Part of a small language model's weights: 15.7M parameters.
Each number is 128 + 24 x the weight over its row's rms, rounded and kept within 0 to 255. Layers, rows and columns count from 0. Numbers have three digits each. The size before them is the row's rms in percent of the matrix's.

# down: layer 7 MLP down (transposed), 896x256, rms 0.0365, rows 28-80, columns 128-255
# up: layer 7 MLP up, 896x256, rms 0.0745, rows 29-80, columns 128-255
down28 095:124122099120144098146135081139173118119123154128115145102152170156145156118109122150162086125125153101122153138119127129107147130126129120081129124130153121159076141117139131122143147140112129147156135179129124119081165114076146161121166136108177108134131124118144108125117102152153141125112102173162135170141128107119102099059149071171107144100125127131134102110146126114139130117108
up29 101:162101148160137128177144147101104135115100092109096109081130131146144135073134173113125130120112130093129125113119121132113152079144161138116118092105114110139123145150142143155153152094125110118141150112147136120122107122117119133146120145157142168083172142112114128171127084114131123145143118168152139052122077108163162103128110079176160105122113163140116129131111119114090163112126
down29 100:128145114091173085126129106103121173122152188147124144145126132144136145172163091153159146107138143106144113133056163088137113142130134158140119143119160142082139089124122113139133112189122154101126129091119115147202123111100115140118150105134124091125113176089166145096121149158099083120126136128149141131152119151123139103110154088088103142117143088122115153141138149146137145118114
up30 104:121128107161155161166131106182106131115093141101162134144123137133130115110139125147160134159114135136111116126141133150116109142093109121155132136096110105096153144150109102094125106188135128096102115083098135113117110160110093139148137106067096119119139145144148113133121161149158165130176131113160144107148141130094148157108189157101148124127120149149090134116108127127099140115116
down30 106:115120115150105132128161148103132102120140148166124159117140106094158149133122093098155145112177142129138086103148085143167111153131132126131143161101082118115079156108112094096125129137158123088157120174089106177121092122150126134139116109117121150087123164186104131146097092130149173160099128081140110105159145121116130141098162096129123117105081178121114117150140123166099150142134
up31 105:144152144122140149138107156139106106140122135105175091136110172118105144113127101144123123117145189137118131125112164132116126127153112131112126144114126161104120173153139111099108101165162078101103166101099093127115079113105087107131140136098141116115169134175164166145149106191089114143148163101090132183143124113105126205176125107127142117126105107106119138137131146104129123105153
down31 104:100141159110179131160165120135125156142166143123190126146094168167100173147150136128151147105166121105126186117115155146119106151091103141067103166127182089083147082149122120095152121139127129120143160092143110153121136128110122119081120133099144130147099150129132121109110110134117142120148123120093160141147108105120101181140110118123110090125122122135101157136129107112139099149166
up32 089:126148147168172124137134096091057089151141152136119109146110167127091111129141129188102122173129113144099106114126160157119152171210153163099109122112103097123120112092109084111118101123122157082139081117156116161096139141118107086092126108163121142145159134166113150109103113101134175144119157110157135103146105112143115157105104099153147117118149131160188111140125134137150137141167
down32 087:118128121114116117160145136158137162114089175120141157130118073135158153137087146073157095120111116119134138130184123131122159112096113126158150174158132143109131152162124156144092150148096108172093157097117159144135123137151123182192129129130077131100121149095126137107151109118150125103120131141112136154105111153085130137092108136090092174153123136078103132117143121091123157100091
up33 099:204095158143101134155123149154106107131115117164093109130124124084149089098108098097073136104128145153155123147150130172096106145123142100122141145148165154128114119126125064157194129110077128151124110130121115098122128137115142157098125144123095154121137126093192121124095113121106149123147128138110104174154088111133147141136155134152092128078127118108139149113085106127117126148132
down33 098:104157127145120137162129079090153124095117112113126158130116095149105138130126123143125109163101115111084117153105147119125134135102124170146145100122120071128113136110117120146121135122120145148088092135146098128153144092142119137155176124128149162129165129110140115116136109097154135127061123110120118146136123148123092166154108103119115120135136163108145210130109084151146143132136
up34 100:158105122134114113096178189109127159111152168122168122130102182159146169140157115160114156139115118145154100127166139138134137132145106113154117152092144123143098096116145101119125149142129117108070138077157151065150163164107143133103128135176127105138126083124153112107189139157106137134115091114109124113116135138173108126098108145130107165136141103115114135105069110113136132100135
down34 099:136119131163147105163090088137098130150083081092078122138138114123094120146113114121181092151122086121083125092132110156154167100138137136141126135135118125145152119097129144147108143120159126123175184158138097123102110108130110130158152144120138091091132155124161140109133114174151102133108178099138132148135139148119077168185134122121141098135111148173102135159119088144108082131080
up35 109:167121148136139177117120111142084131123137111108149180148107144134116131154106162125109124107117140091122127120095128149096113123126129101090144130137092136146129150151121148119102124082126128137135166133123162110122145130125147144152115106134140148100171114146150101112168092159146090087131106102141094156122150104124142161122096161157103141137134097147140082123154132127116084085145
down35 098:095150152101098151134096154129122120132141111151109103085134113141136128117134125099110190138106133174144132110134116122152119120110120161166118144109143124123114153124122142111178156192134148116101112092149123136121087076145156087071130099161112102135127153156092113143093139127129151135166128168146171094101100147141126093119143097104143147092143164107114136150141113156108161151087
up36 100:132150102142138161136131120134088189152111167122141127135128120128125144099126104134166129099137122120152132129130125109158113146137155124111129132112130093157135110172103154090135112148143170132164100133123162102097154088159101116106164107141185129131117139126130120116119134100119140155107119121087139123165089143136130134157109142132142166079102129095144143113150147114128133120161
down36 103:105146126133149116147128120144168103131123132130105093135145144121132152163115160141109135107134126163141075144123137126092109159097139141138158141160127156150120099132166074158140105101149136110100161122106154153121141141133139130141137155143099116139155106136175133117131090133104136097126116140121122108090122129175078157120179103102162119102128114156091127099143089132079131115115
up37 101:126119073161128123167134103133131120128114153107130133152157133092148120121123118144101113119139155141140120100167160120099154137154071158123122120110088122111135140120133149088118154120113159149117092144167121103113146124121152128140097137112109076164165136142145112094091155131119089170134125151115059134137088122115157134158130089126141170138114154109071122155171094132135139106169
down37 092:147128155129156133131118170171157137122157138139126114199100150191103093146156127132138131109129122157116095137134140148137150112129105098133116105131158111121163110139123110142136099136142106115147099106106150153137134109143097125100106095132193163139130090122120082142160121131163100129140123130090134110115119133147120061126120141172110122121131077119122188150113137148118109119095
up38 104:136087132125097102134157129156164140126105119168126084112131136132088106147095133137161103125138101142086103149075146146124051132144101139148157104132097074107131115098135133153160114123134116130097127159132127158109101080095138128141125101111118098127128142115096118119145068123114115120149131089129131117147118111134152098126120135126172123132137162126119180150138155105117139137132
down38 096:129140052150112130104149129119103147142119143075145129097139122127125082132142127144135164172117138159140123129158095128161169168154159071123078113116117144145123116116146118130157090174111149084089091142125132172121123151121107144132161114098137121062143120147127087095112160134175129109152147119095088139113140115175158109173109152060129130148124097157143127145125129104117124120123
up39 096:143142131155087115136120130167156147115110147160122139136122150163109125129116077151087120173138100115165116108109118185153125106135137142109115117102094125161113086119141101141185140171120128127132117155122118139095159135147141138152158172106140165117105082116126142128125142125146140138098107134150122098170134130126155141147121152159114094141141111144150094136114119080112114147073
down39 092:098158109108113126108133138132111153142130127129112082127115147111122112128155133135151135087161156139104150179140157132111160155156179104134128135161140125126092122119143150150055119097133122131084119142095128120121081131089145107110134061113129103157108140150152129134105166083090134118091115141137173129098143159144112124126105070133132101102152139129119135111143127121117135116162
up40 105:116129126172150091131129106174121137119141147156093106156104091140140126092152156144091135149103149112110103166128123168142095101168108162140110151074120135178096107132121143082162144093145171084175132128150127137140151093099158127116110123102162146149129127127132107124148082161110101136098089063107145092104140137121143125147123110137141122128111160155158121124103163107089108121128
down40 096:112080088120126166154127147136151125140110098125139160076107186110107138151129095099129101097147128165131092139143105128128144110071156143137101121177090104082137083101140103147138135116152128185107134101144130137126101129108108138158116145115111078127102143073154120138112142096171123112122151156150128122152156114139120095138113129071131135116164086122127141092132104135128121111135
up41 098:124155131118112137129106106130159174113066127124133126142153115156127140097150105138126124105142104109105132085078163189162098097139107139154108133184130140104121119145156105131109112092145103154152127089184079117141130109135142151088148114147117115127131165117129131119099119117091105126116146142123154130105151137133114141135156143128129111105183123127114121134182120191166093149123
down41 089:157130163112123110128128175164077112164146113120153110147114162120158124153178087119108159129140112112106146140163101130069127114098150143134123139109152126117137116128100153118115099130142120111158140180114133138110141156133154119147108116141129198143107074110142175138107111148136148166151097118181164120118108078125123142132116117128118136139086127118119132104118164150144134095129
up42 108:100150113111170133103088129137143149157146127093126130167139125119152126144182103103130103110091144176139152130136143107169170115139081128099150171134102081142164119073119119113117113123091108131072097087108146120100123152119155141163149133136126097125088140145126123128133147173138124114119093106121108093144101137132137126154064140105140160119115094154093121079146152115158117113149
down42 100:116086106129123154209115165121134090165184160133105139136145149112079170127085124148095144146106088130115132106104088150131110147126120144128121115145124144122125134147126131102106109206118125097135155116128177121160106100131103110122179091121138138117115162129147134146102108134151112116120156146143144144131155147106151117145128094119158131127097171137113126130124136142198142109115
up43 099:085126127133121223126137137137118102084132103124153103128143144126138143145171143104112142171135146124142128140084185125126118149113147124132116126119112112154139106107141178150138155134113072129055153125152099110134119106096165129101090129139104094139116149145155148148126111116124140148129108138127156112141108149111143129137112144182096137113136116136088109129120138189142119152167
down43 102:116125114152145123125114154162178122118146099131123073134118086166148117116081141135145126146121156157160138142135116113114153158101103123122102130147113081137186109131092113128106118109106153146117121153096122148148135124168129142089163119167160167174159128150112122115125156178140118118131130152115132131122136166078118120138114108086107083126144149126125129135178106155131081142113
up44 098:148148087157097125115166078157108137056148146118139083164106151143117130121159095093105131131103126143118110119084134097138132135143138184141130096152114142152138117115124133126159183149129099132124106104115170113096119126117123146146122131070124173135133123162136104092115109086113120155130091098116110122123119106148131107148097170099103152124158092150174107092142133131120148158112
down44 097:137122141102157129125127110116115167156118097118182127102130086137137153116154134128137147096123131112157145156168109102085120099142075089121076129154135145099131130164107067153145109115131137107114167114133105123144126138122152158097155095143110086148151144068128170128170103125128111117141144092153188105125126129114121124135127094143152148128109134160151159121120109133196102108158
up45 113:142117132141132149103089100137150206082064091105113150137148131161124121146142115112120145097105152172104114096156120089138086128145071100084135156152134145130168132142120152133125141135086126112102078096111171138126083147135071116124166126155165097172144128102167103123152109127110109099150128104144129124144121148115114163135144160181112112128114109121144102145135104099135119132140
down45 111:087097114099133065119139140091113172137155124150122128118161108131131113174116140106127147102110134109169121100136117118157163109171133119139146153116127136179128127126083144134158170085102126147096102127114128091171167135104156079138138116110148097167080121155146135134132151107121159131129153110109145135115105107152128146139108119123155154117118161151140129104113125154125135117131
up46 104:159089138120066119138154106132115127126107146111106100129076151122120098146120114150136091121154134143103157106129119123146091141128145121163186148078134175119118110114094168133119132108071094089103080109118166131133104149090098095130143120105184098122123126106116124164111119121130141127093099123102141149129103127138148138137123161199121122110137153132109133111090103116150145095124
down46 107:129110096136114131128150130091129107104106157091136162119118091115142160199141134138159125153129164177111119124127106130140145137102135112103144096174169150141123094118161111143131117153174106138147166097140096078144137138103150109144144141100103126139092095113155080077129166108091097128133180142120138101147104154154126115106156124145114113082120165102117128121158130100105081157080
up47 109:130137103163140158125133070108179101174126149091142152119101132095121117102176122137130096114151105127147131157095135129175143129142143120172077142146085114141158144101085102151149113110074089151125136158107106134122152120110140151144127138145109125128164126146139115141151136124109063127121114096114134126143157116161137145144099162095104124134131139104095115119141086111117129143149
down47 107:119111109131141113144123131157155142121136147130145076123090133178092180091103135139134126112132105121125116108169143122115122126116097128125117144135124110147131129108129130141157137134158094129130146138090166120126148149190121170087163135149141109095129097166130136134093136161126075138126147162099143152147083140106126107118145076106103125147137153171094117139085125120109136114104
up48 108:130133112163116125126088115122129149117159187121135153120134114141098133108142147142110138114136159158124080156127118140167110123103185173129120130146130105137127146113122105106137125076098139112140120140136175111104159142151073122149152113120135164163115111134142112150160082134099116110135119138127143137132139145143109107093107140132104132121138121174109113120170078157131154145175
down48 107:154136134134112162103171116127163129130125127132103090104192135152148129142099097120152188093150129111158172156151100139136134136153138112087175102128111154104099172133118074115174125153119093136157135135106110129135179130119166137085124135097174124128102145122090111149092145110117145139116149121123140137135114105137086090138132143124060156119153119116158144092129140150120130131140
up49 097:130137107170153180150169120109111125152162152126085168156128152129100094112162109139096150152115070135095148113083128142135112138162103076107083137157122105145106099102155125142131113152082139103135062139159124142072099086149155145106118101125121091083102103112156122116100120146111134167159133134110136103142120125088194137147182123111112148139126121106117091138181113151148091116136
down49 098:154117181141116119112157137123119144114129097111148107123144141171118112116167112135098154134112184192098087154100088098155106072147123145147105148104112123116135147131143133135154111159160117130115124125120119118131063104134157152087187103125117133081111149138114165144129151127134131142107144086120154130112149120128155114119166116112114124123123135151127121138113091149130145123177
up50 114:154149124112098127108123142155108126112120111161122121156117148133099135120111128142157127101135098119127151132132127136097101082122143162107179132103154076113122124140123133099123139171121144118133124158122163148118143113137099109134116117106174130153113091179079123141178158122124145145117116153140117107106123095162138167148153136104097113120133109100164163138140169149124144130086
down50 121:110128158121095117123111175140151133144135074126124166114135132147134124147098154091118150120141127081153127130121126135144164109166122133133107095140154128140150124142127147128135201113078119100128143113130132092081098136150142117091084149125150163145119155115098121140126166109098109120137097124080177155106141121117124101161127124147112148116133101114115082131106106127110134094078
up51 107:166138100161114161157121143120122114126119161109121124127143147136144089165141156113116119129165160109125135144107143112150127103153086111134117143156135140126119081149131123154098124120115105116113090129142092107064130099137121084110157145161159151128148111129144133085122169159145143090149118131107137129130136164113137130155053081101128109116110149151136066128129114063129076134141
down51 100:161096104148136144106105119151089126137127145144121141156134153166127181144127094094118140100075112142127114084092156156118065132119118141121097147100136141123107156139141120148128134094124142144143148114178129155097190118116152146140150127101134124146121141092150116185117156134091120134107111104154136127153137149091105088115101131136158078138087075140121154144134104121105129130137
up52 090:117138100124099111113150144145150184152172138161105135174160178147154133115111088166163125171104150080160104116151111108144133084152157133140093121114121107152153112153106131134119118135173125127129149147152128113134155139098078151096139122170151122145145079090140154115117124142123130159109115114105119131140101150102113158121180098156158133117123107155116143101113161167149141086120
down52 084:087126115177135166146142109122171109155064113137118107133149124150102107151140124141139103117149116141144135105155138167112162132116069101161114129103126109114164147151169131131125112116133126128159116164097115170087154147115165083083167134121102113084119164111184114149125112189139126141140122113122157138133136107126086155132064119124112131124101133148123140150142119116123085146115
up53 098:108130091082126139148141088091172125135165118147110125174105103153145157108166106151134103158137132135152175097147144126121101140080134171143133136169109069135171144137109117144139117117140103122125111100135127100132116134107129104140163140113145084119124129104118140146146103115122130124133075141119118137100155107134132108126143108165129106126080125117152120139163137158165152147143
down53 094:160149128099103155121170140124114120109132125088113146080077144155138132167141130134179143103122111155154103093132151093139121170115125161127118071131127183098166114121123111167128145136149079141126087106168107163195127135144147092181146134140127118171138111149130160121142158126146159101135114138163090133124116158127138101110163101155094101144115157126174107098115181127099114115153
up54 098:103128108123135139163160165157103127113090136117133102138092162109148155141083116117135092163116126154100099153124153119122158148153157119131139150120138105107156146164096110099146144081170097115156112078115112131079116094111132167150148127158177139140083106084134156117152102112159157097120130114097161128187124131135127150142105121163079128113140129113100131124095121104128122132075
down54 095:120073177133155151131156128145174117124125161133160136089133159111172082108153085128140099173163142118144125145119105115128107113116128141118145129118135127133161104122096134116142141082143096146122099142064087131156113146161109136151114137134166176128134073142109081119148133140115065158118131130172129154106139115122147135097106142113159090127103140114170156094097159069102125138156
up55 102:103139132151119102113102144124144187107110155143112126147107172122137140102181156109101124146139118132130133124142134114102092146140148080115107081147124135116063135094134131125132196128139082139131139133122108102107129127168155119097119111145157120107095096106129134128111090110097111106138167106166190131130107127135159081140205117123145131097133120126150157121124112160089086147132
down55 102:118110122089147145128146123094145119147135115195108146112117105117140115151153114113167127103121070161150148109155089127132143114144063119103134152095135164127159145128144122120144092156137184136140088126146159159139157129111129154144128138144152178128093153139111138146143195088132132114128144124139125102138122137143113125135107159084094106150127093133125136141126152104139110153161
up56 097:138163122125142116132112098117081130136139143143117086097125109063174134115151162153073110101099148144181143131122126158136144125113140132107131168104136137118142142120125130149116134195129093140158143163119161138101111123120123133115146128141124095155100095116097147112148095100134109128100131128062085099143128147088138092155121101166089148091156129098164106163120132146119101111137
down56 098:112171136144098171157152087055122095107106117094139144116121122151122182087090155130114095166118185115158104146119122148152154118136129140130139131104138130155050142136170135160133127135130134112128141062120077163162135126117132081125126139129119091143148124143177119104094092138139116107099171091151108135125142160098145141111117111131142107108139164121132158143140156134147116150129
up57 104:168137141153160157119144137117113176086120134114131139081115141103123126141133133174089152156137127151131168118168095143160158131140160133114117118134120122120094120138168132139056097113098127145117103134108106144099120135098130112119129125120106115139114146118150138151145106143097068146165092099133138130127160173116157100083118151101150107117135100134100145137130163121133130104140
down57 099:109133106111107166163120119100141073138126139117139098125095127162098107122147135086145098135113149114101140114123172148073111117105126126107178120115145125134132148093144122109162154146148113114118131142158143105112138157170146161142110149164110114117113125084099142107113130126157110094097171182137178106109082091131130108148104092130110141148101100139134148133153112152134123182125
up58 099:125133122182119136056166126150122141100105160131142125173181129117153140122130136147141160135148121134134163086145142183142134140150128129124103106119104143128139160148135114132141099094120139163181134113152126147144123162078139125144112146133136154156110144117114113114102117093123131121120076124140175106115090133130138127143118087164122128119143039122156155099154105098125135093123
down58 090:154123141154117131143096090092137087140119089122127128142150107124134112120126133111133100094124099101123102141176123148107122126140108177124135145158113103122076105153130138126109125131109119089091117129158174147093114101133142090135131125167152079098160112158122111146160098121136104171156121152115128117130116104118118077142133124095143120128099133154153104131126143140128094144161
up59 098:149119144133086106167095135133117129136128119094132133144136144175158125078128124122121094147108123137149101159101091141144143133068159189086124064160160121117094171121136152124127150123134127121134120135158139099090109131120099126139149116136138138155134091129125101140141113111134101153103127137128170143133119145164141148154163131135091136149160150115064073096145161112162115111157
down59 101:105145119117129143087126106115149117106166172155134158133107087114137077167142131124126149119145156122151115106126165137091136139182126132183167171083120132140134127112130172117101171149126160119107140122121101132183113118125151135104106155130140125123117164115148139081130170089091165147130133160118107122134143111150114136142110095083169158097136099123141113160129145138109105132077
up60 102:110096151136121144141135107110119105105173105109118099136144113187104124120150138125120145146094121121143123161133117144135091121111132141108118112116133128116106101175141096125109119154125116141113169164171146090162136119151075156088114122181139143092146064118115091123150057107150116112152161141117145150136127121141131127144146155143129116172118147112116123114139163115110104143168
down60 106:094100132117122094121135101142123199128156117124169112126127119128138175156115159111127135115125139125120158089118136136159119146125125144130139169122123138104205137147088169112155123152182109149158165102118115110112166111152144152159125161131153131071103087125152126096119125134096137129112124171143115114124146126110124126113137095123175131139097150121076137112099168095110168102095
up61 098:074095150159146109145107110087129109153133144105137130101135143154105133138108105152091094109157158092151122136095098091133175102128157121147122131141115108176150137171141093100136099111164122136158139175104135158150113127121116109144133097110134131131168104136101108097110145137102126121124165166133101164098096164131134110148158121122115114137134102135117136127145119158156129128127
down61 098:120141116138123114145153156075147140131150110110127102142094123125082137147115130090102148129156111133123176102121146117138184121153092084126115151117171141136133141098115111124150140123125075083136097114100187142141154078131084107125088128129150105159134119122163142179157120144166120153127157079116124133115168170124142134074156127066155122167179166112129124146165099127117152133137
up62 108:139118154109118166110164095110113156169119162101110129108135145108089096122175166113120116125150109127142117154105126151142099138138120132119132107123121120104148090136143128115137165136095120049115123098102131088099123132112119170116173122093094113116091115123080147100137090081137125135127089113120105149116148157179136161151119093131086151121136099082084160131088163132160131115123
down62 113:096139126145148150162118112092113118105172100127150105151146162167152112133136102099157125140113164143137130148164115142138134137080176110115159143144129126093070162125181162108125158126109131140112123120103098129126144137114126138129138147147130128133117106105107146135112091154048130148138096140121116111140129098080133131120093165141165102149110147151138141125154162159098158111157
up63 108:116123124138108110108121129147102118138151144117140135152098107135113178112120148107130155131076135128116155166146121104115167112085127173109112168116123090097124126123144131140167157112154121111103086099122132092093144083131097129088153135141159122123127096178130128111125131137137130092148102120110141135084092130151161147141142161148118149101078133129107177129134140120119129210118
down63 100:111158097146106125109125151113137146112152090108142147111155109123128102128116143137137090125136118119099112124128113142124152154200114136154114101156152157094174106144109095113141091124174130174105138143123160087111106140151127118124083131202141138115116129108145126136115158115120139135151133129172116138161144122121084125155095127101164137120114183171100122129156107091111143100145
up64 094:127122076152109133134114145141102174112129132115136148134144150127129177127136123161178107123103142092146142112120165112154122162121152122126117154094128120126123145126116139130104122098095152121103140123110136125116145150120122132119123109112082059131141118084131152147107105110110125124148113135120144113100143093123109138119162156141143131134074083141114106128136129127107143146136
down64 101:159169113158113100144141133120128138160125087178121120145154119183081128114121097112147155135139126132111123139085124154139099103159136148075121083138138105125181096105089133066120145108140156129166077133105134126112121099106136101147140111162093147066125138141111111120095141154128123122148094160134115168115117142106153162149157121157130157139136138153096110145160133138107089143139
up65 089:118071105128111097145100110074138130143153092153170133101121156106094114127120084153134121120116161128130139099130155141126167133148105103154141156150133124094161134122133083138183095123102096102102168139140171136121103128114108128096158112151133092158128113098131092116144103150085113116075173134121135157147151097117136124100144166142107120131101097093107156125146111109173131156131
down65 086:148066118121160116172138129127124140128164130087140145128123143153118134116126100196126099129112137118145140109103089110139131135104151125112121137100159121091187133152117156150157146091161094144144123140109121156106149153109111100105145106120120128173142147154123118166117133147126137125122116129135147105096152127119131144125142136135140124181112086159133152125132093112157157132124
up66 096:127137133146158148112130114120126133130112175154137101115171142150081098160083094122110116104120115127107089196137147152107110114128142134151094151124093112153112097099188115097102099156123077139119122157067122138083136103138147133113148139137133125143133058167146121084154137156139105074095092100102127170142118139123126152124131130117105144075105087142170117168131122118118142117149
down66 095:130120113112123126158151085110159094155116088113155106123164158127152105109154162101144126139149149086107120176116161138151148110134115118093174144120115142124121138100134114115135126112107148114106144126160141107178139103161162109118117118134167132111115153105118135163117112084141135142112115126123121121137135159117140152153143108114139162135113127129120122130166179151104188133117
up67 089:165128118147148153109087166135165115159130150148122118152135129108140126108101120133129107147089109151158115116133141088124118089153148138144159138130147175124144125093161130100151072134176092133144149137160091144103113161079114112096124106116148104101115177124162102112117127068138167138117157177177105102136138175141144155098132169159103156130127113096139128168147099121141186140128
down67 111:085149098130107110099150120184150128138144116115126137167106147149145130132127122111151102116122125169078094167125146117121112105152136100109128119121146122108165157121092143085112164070147098108129146068138121097150092092129134112114135124110123160147147140121143102132127114148147174138111169144127136131134086126062163137047148149107147156137152109186133079182132129150117078117081
up68 086:147148087093147116082141124140120143104127128148126117128102145133126149100124134170124155141146130121148096151111106159148151175076124129092156108148140135135062109092106066114117095103103148153130100096134142094130081186112114125125110156141121126129108129129118093155132099142087146143117120102133154115137137121134105142136104135157139093143097142150150142153128112106128136104114
down68 085:106130151145148105130118141115122157115126132098113146144141101148122114145133152135103146106106136101122172094118136107132048067116155118141107080134116169104123166126154136138133139146133099111154159118106104145179187122181089152125152119108121103113147098141117109139117131146188153115093099127151131165106155149121112124087142140122112157131118093149078116100152108132116155155131
up69 087:157159126109133107179118134076114120139101171131129132143134127124130104087099134148106160153157150120119091143095140123141170139132127113096091159171143123095146131133139150118153118105115160110138117143124128132151101125129090146097115125133135141110116121107127096096152169116155124078127105149099129099105174106168119141138152151135153164121145136157109138057115102103170111126141
down69 094:137140161097138129121094094139193142142148084123112135072130144159129143121132120142159114112127076099134130096143128201113074134118124111150119091089108151168125125108127114141130140143106149140159146102161135129119144102140136114122142142088148141149149162068122096116120135172136121152122114117118111115117117172113129112117126071121127117151110135112098128151170139122119126068079
up70 094:181113141108134093107142097094129105108163138121124153099123137120135106127128114154117141121126110098129150139117155117080174127086125140112111105137120172154110142092143185107106095097171134090104130107127114148153146113129161094127165168140136157119137148114108121153143125107120154143116124122139152127133108121148090111121080125124123134116158114131121155113138127112135207155166
down70 090:157096155164135154113131132162149142138090103165136106111129165115094133148197123115139132135102145157108129124142122125173090105148140122144144076128122114126166091101090106126133119153111122164116169148140146129074147187137073170123136126114139111137138116129116117194122100111140115140140112152090116115080143138111137092117147104164131135119119158100124134140141146135137111080117
up71 100:127099139157143127139099167131122136134123127141091176121091143135125115103110113171121131129087118133114123112146164187122097118142082144068092090130131184103131125125151095127166114149137112127157115156118099134140138124091146124091165103125135082131118151134093100169126069128142093136153122110111129152118101109143165143103112132186111141161157162121135140082114116113125134163155
down71 107:140127138136140131120118126113104128104155090139142143104130186175106158163124159095113157123072167138104125147185141141120123136136166158111136106126066146131100098117124139107111151131048100101132152120104121124109106122161103137115106114137126120089126152109148183102119154142165109067117108142124135152102143105077121145137161130091151115113148095125070158133109106121144124113120
up72 098:150140099112132091147121159118146126112122146132138127104159097096073092148133168123107131120121075117093120138109146080164134134135137123094143096154115123088110110159085114143104181101167119105134176161116118141130096156117136138114157119101160159132163091152147113135115116087149163109122113131119084146141123158136103122159141145085106147116161129106110161126154134138118130082132
down72 092:135132134111149120101138155156175085144101142138082141076144085173144144175131187111136132136148201143138162133130112133104131106098104105092186136148185154121104130113121158129099108115124138148154143114112108137136126144115123130078135153097123144148126170095117117137149153130095116148111092131147157123101145137099129138113086110082134119136124105143126129136140146117090144188148
up73 098:128114115097159182140188139132112102137117113091139126137140121150114124143125131115135088109120128099125120157126140184110121134085120115152097120169096120135124099140142138076167189113122144119103117133126148170095089155138122142059130128130140116085125114136097135111135102108151163101157127092131133093108159179131125137124159155130146140125085122148115104130126131121090118151140
down73 099:096098098073057133148112146141156142115106131116144128095140145115150172131169155158124138153149117137120103093082145096142123124153118160134161104149138108099112136109112118137136102191152097113169123157141141141131138117121134096127170163088135106130123137088140118100121130146140137135099073138128148181117109090134146097116146155141091116094133116099157138147082104136149111107112
up74 101:099144111117131177143111148136116117140159149145098147140179122115097135079103084148134155137134151160095110144134130132113137102135111136111134192124106097107119147091120155145083162108114092134142092148167124083108121150134151105085155139155139117120144172139126147154151158162118127109118149133131106119116164131101064134153126134104124116133133118087129168131114123133112171125135
down74 103:132129143151127175129135142125097136171120119136117141137133132121130130107128093084105160088145151141120147124100096115106080143122131135140143146146148152098105102086119119100142142144108180123170133169151132145130083132155148166123104117155131107142102108157128141155136113137115179120117149099121112108067122108109134119104066193103140135118131137108131126076125146103142125153150
up75 097:142135105117109098108130097138123173142121101153110143138113122137119158114149169171107096137115156115123134098146137134087121120107134114094107131063101105105120145178168142109102124074135119176109127155102139145142158096135123153155129146135165140111104147110177136110094100142134154139146142151166121109167123129101130127130218130135120130116092148088106136118117182148103155139164
down75 100:120090139138116163084126148164121127111134146149112163128135115134132126094142123093115123083122129144134105125121203137118115118146119110134110086161106127129169105135172202133165110107129118102159119132113132135145127099120141121147107181133121122116124148136135141144129162119128134147147120123153149102177127118138099146105052100136100146138101098072114136104143114094123089089159
up76 095:140130146152129097120134136136137131157091153114110149141097139123087124107127125112106070152125147100150119136155164123090082115134175124113194132173119133127128055154118125115093140143129127084116118140102130111177127137111098164098100101151117085169148110114114109094120166145107116142109158126133129136139170154114142099104130124119168164150113135076190133106137112119119151131115
down76 101:155132154173094133108099132137107105138179133158131092149151065161145121131138100152170156143108113127127124113111118137104163104117088150110137114133128120162121146105170150142130109146153122169153137145093064160130105128109133083108143123119122166101095105136094139136132137096139119121149142125147129113138085140113143139145161124131098137103150138098130155166126124068171123153139
up77 094:155125120145128146112100099133089097145107134170122174089107168140141099187111134126117135176137083113126128190126088137162178156110141106130157155108130123084102153157176129140125142096111119118166139106107168147118144138149134105160121141152122109090127115124117125107126150113132146140149122167105141129133152184124127127112127106067112152144117179101139151118157104115170115137111
down77 088:114134139138153105113116113168171116141078136088175078135135115145148163100131096122099154110155196100117113145139137158115072101131145133128086105140115118135145157101092132114141110141118140136100119145118105114085113126091115131122133106125154145114120125172125070120109094114152152113119134134140101150149134105120159107142158179202161091145089090148117147117105125120108123085164
up78 085:129178114097158180124125145139142144109160117153114094126103092124128149137128157092145099136132156117144108124123147188144119122145109087098130183112156130081150108158123105116152111104125132116127096112117098088126107163159125137116105179119141131122118119142165127151110108111093119161111115121124125116150156155140167181109115151156153160126179150125116129121146152123151117154191
down78 094:104111161161098091143134105096090115151146103130157140121120172172134133127115147133130122133068132139128166143129109124131147109147117132101113120149171131156064138094152141146122155150103144136111149086136133114147112098149174130126159068168075143164151136111130142103117198164159114130136168121148099111156097086123116097127159111077147112106176137154084120126119127154116154063114
up79 090:130102083082163120131138123157160185111179118144118142110094097151126113109146094118113163084151153150128167189116153157132108098133172141101074158126123136112141114106128141116166144122141138105114153139128106160096138112161141110152120124163112121132112121122144119152153118164110126100128147058121106099166084183133139122109139172098102124117130152104112135114116157148160143139132
down79 100:062153130123116112136108101135128131113151142154161105151131140127127158115097123146143179129126154085133121160104057145148120117137117158112131097198102147157151135121135191076131122075104101132131169159105138131111152103127126157147119133146141139169135163136137106108126156100101109106163064118121171083154143137135158156151106113110170130125150094118116121150122146118109106163172
up80 099:159170128127130118129077112134118175112108124074117146113111105118090190105122167129089137129099097139132131124099136165113080134140156165126148153178162142167209182154101146141116115087151137135107097108119091092140122134097094181145117137136100101181125111147092165102160137157125125113106100124121121148126155121140137100148142113119094146097134120130132093160117139115121100108112
down80 098:133114164093120131120147171115092132146102153143132114136161135142130113136128164165128132131140083115100110157135101096121152132151146126140137114143123119159096130138133104139114085155143134118137131107134132141111145058078100094117101103115131140132112137200150127117131123078155142151088139139136095150159148127126108169066121159116154129099142123148139118141088159139148117148106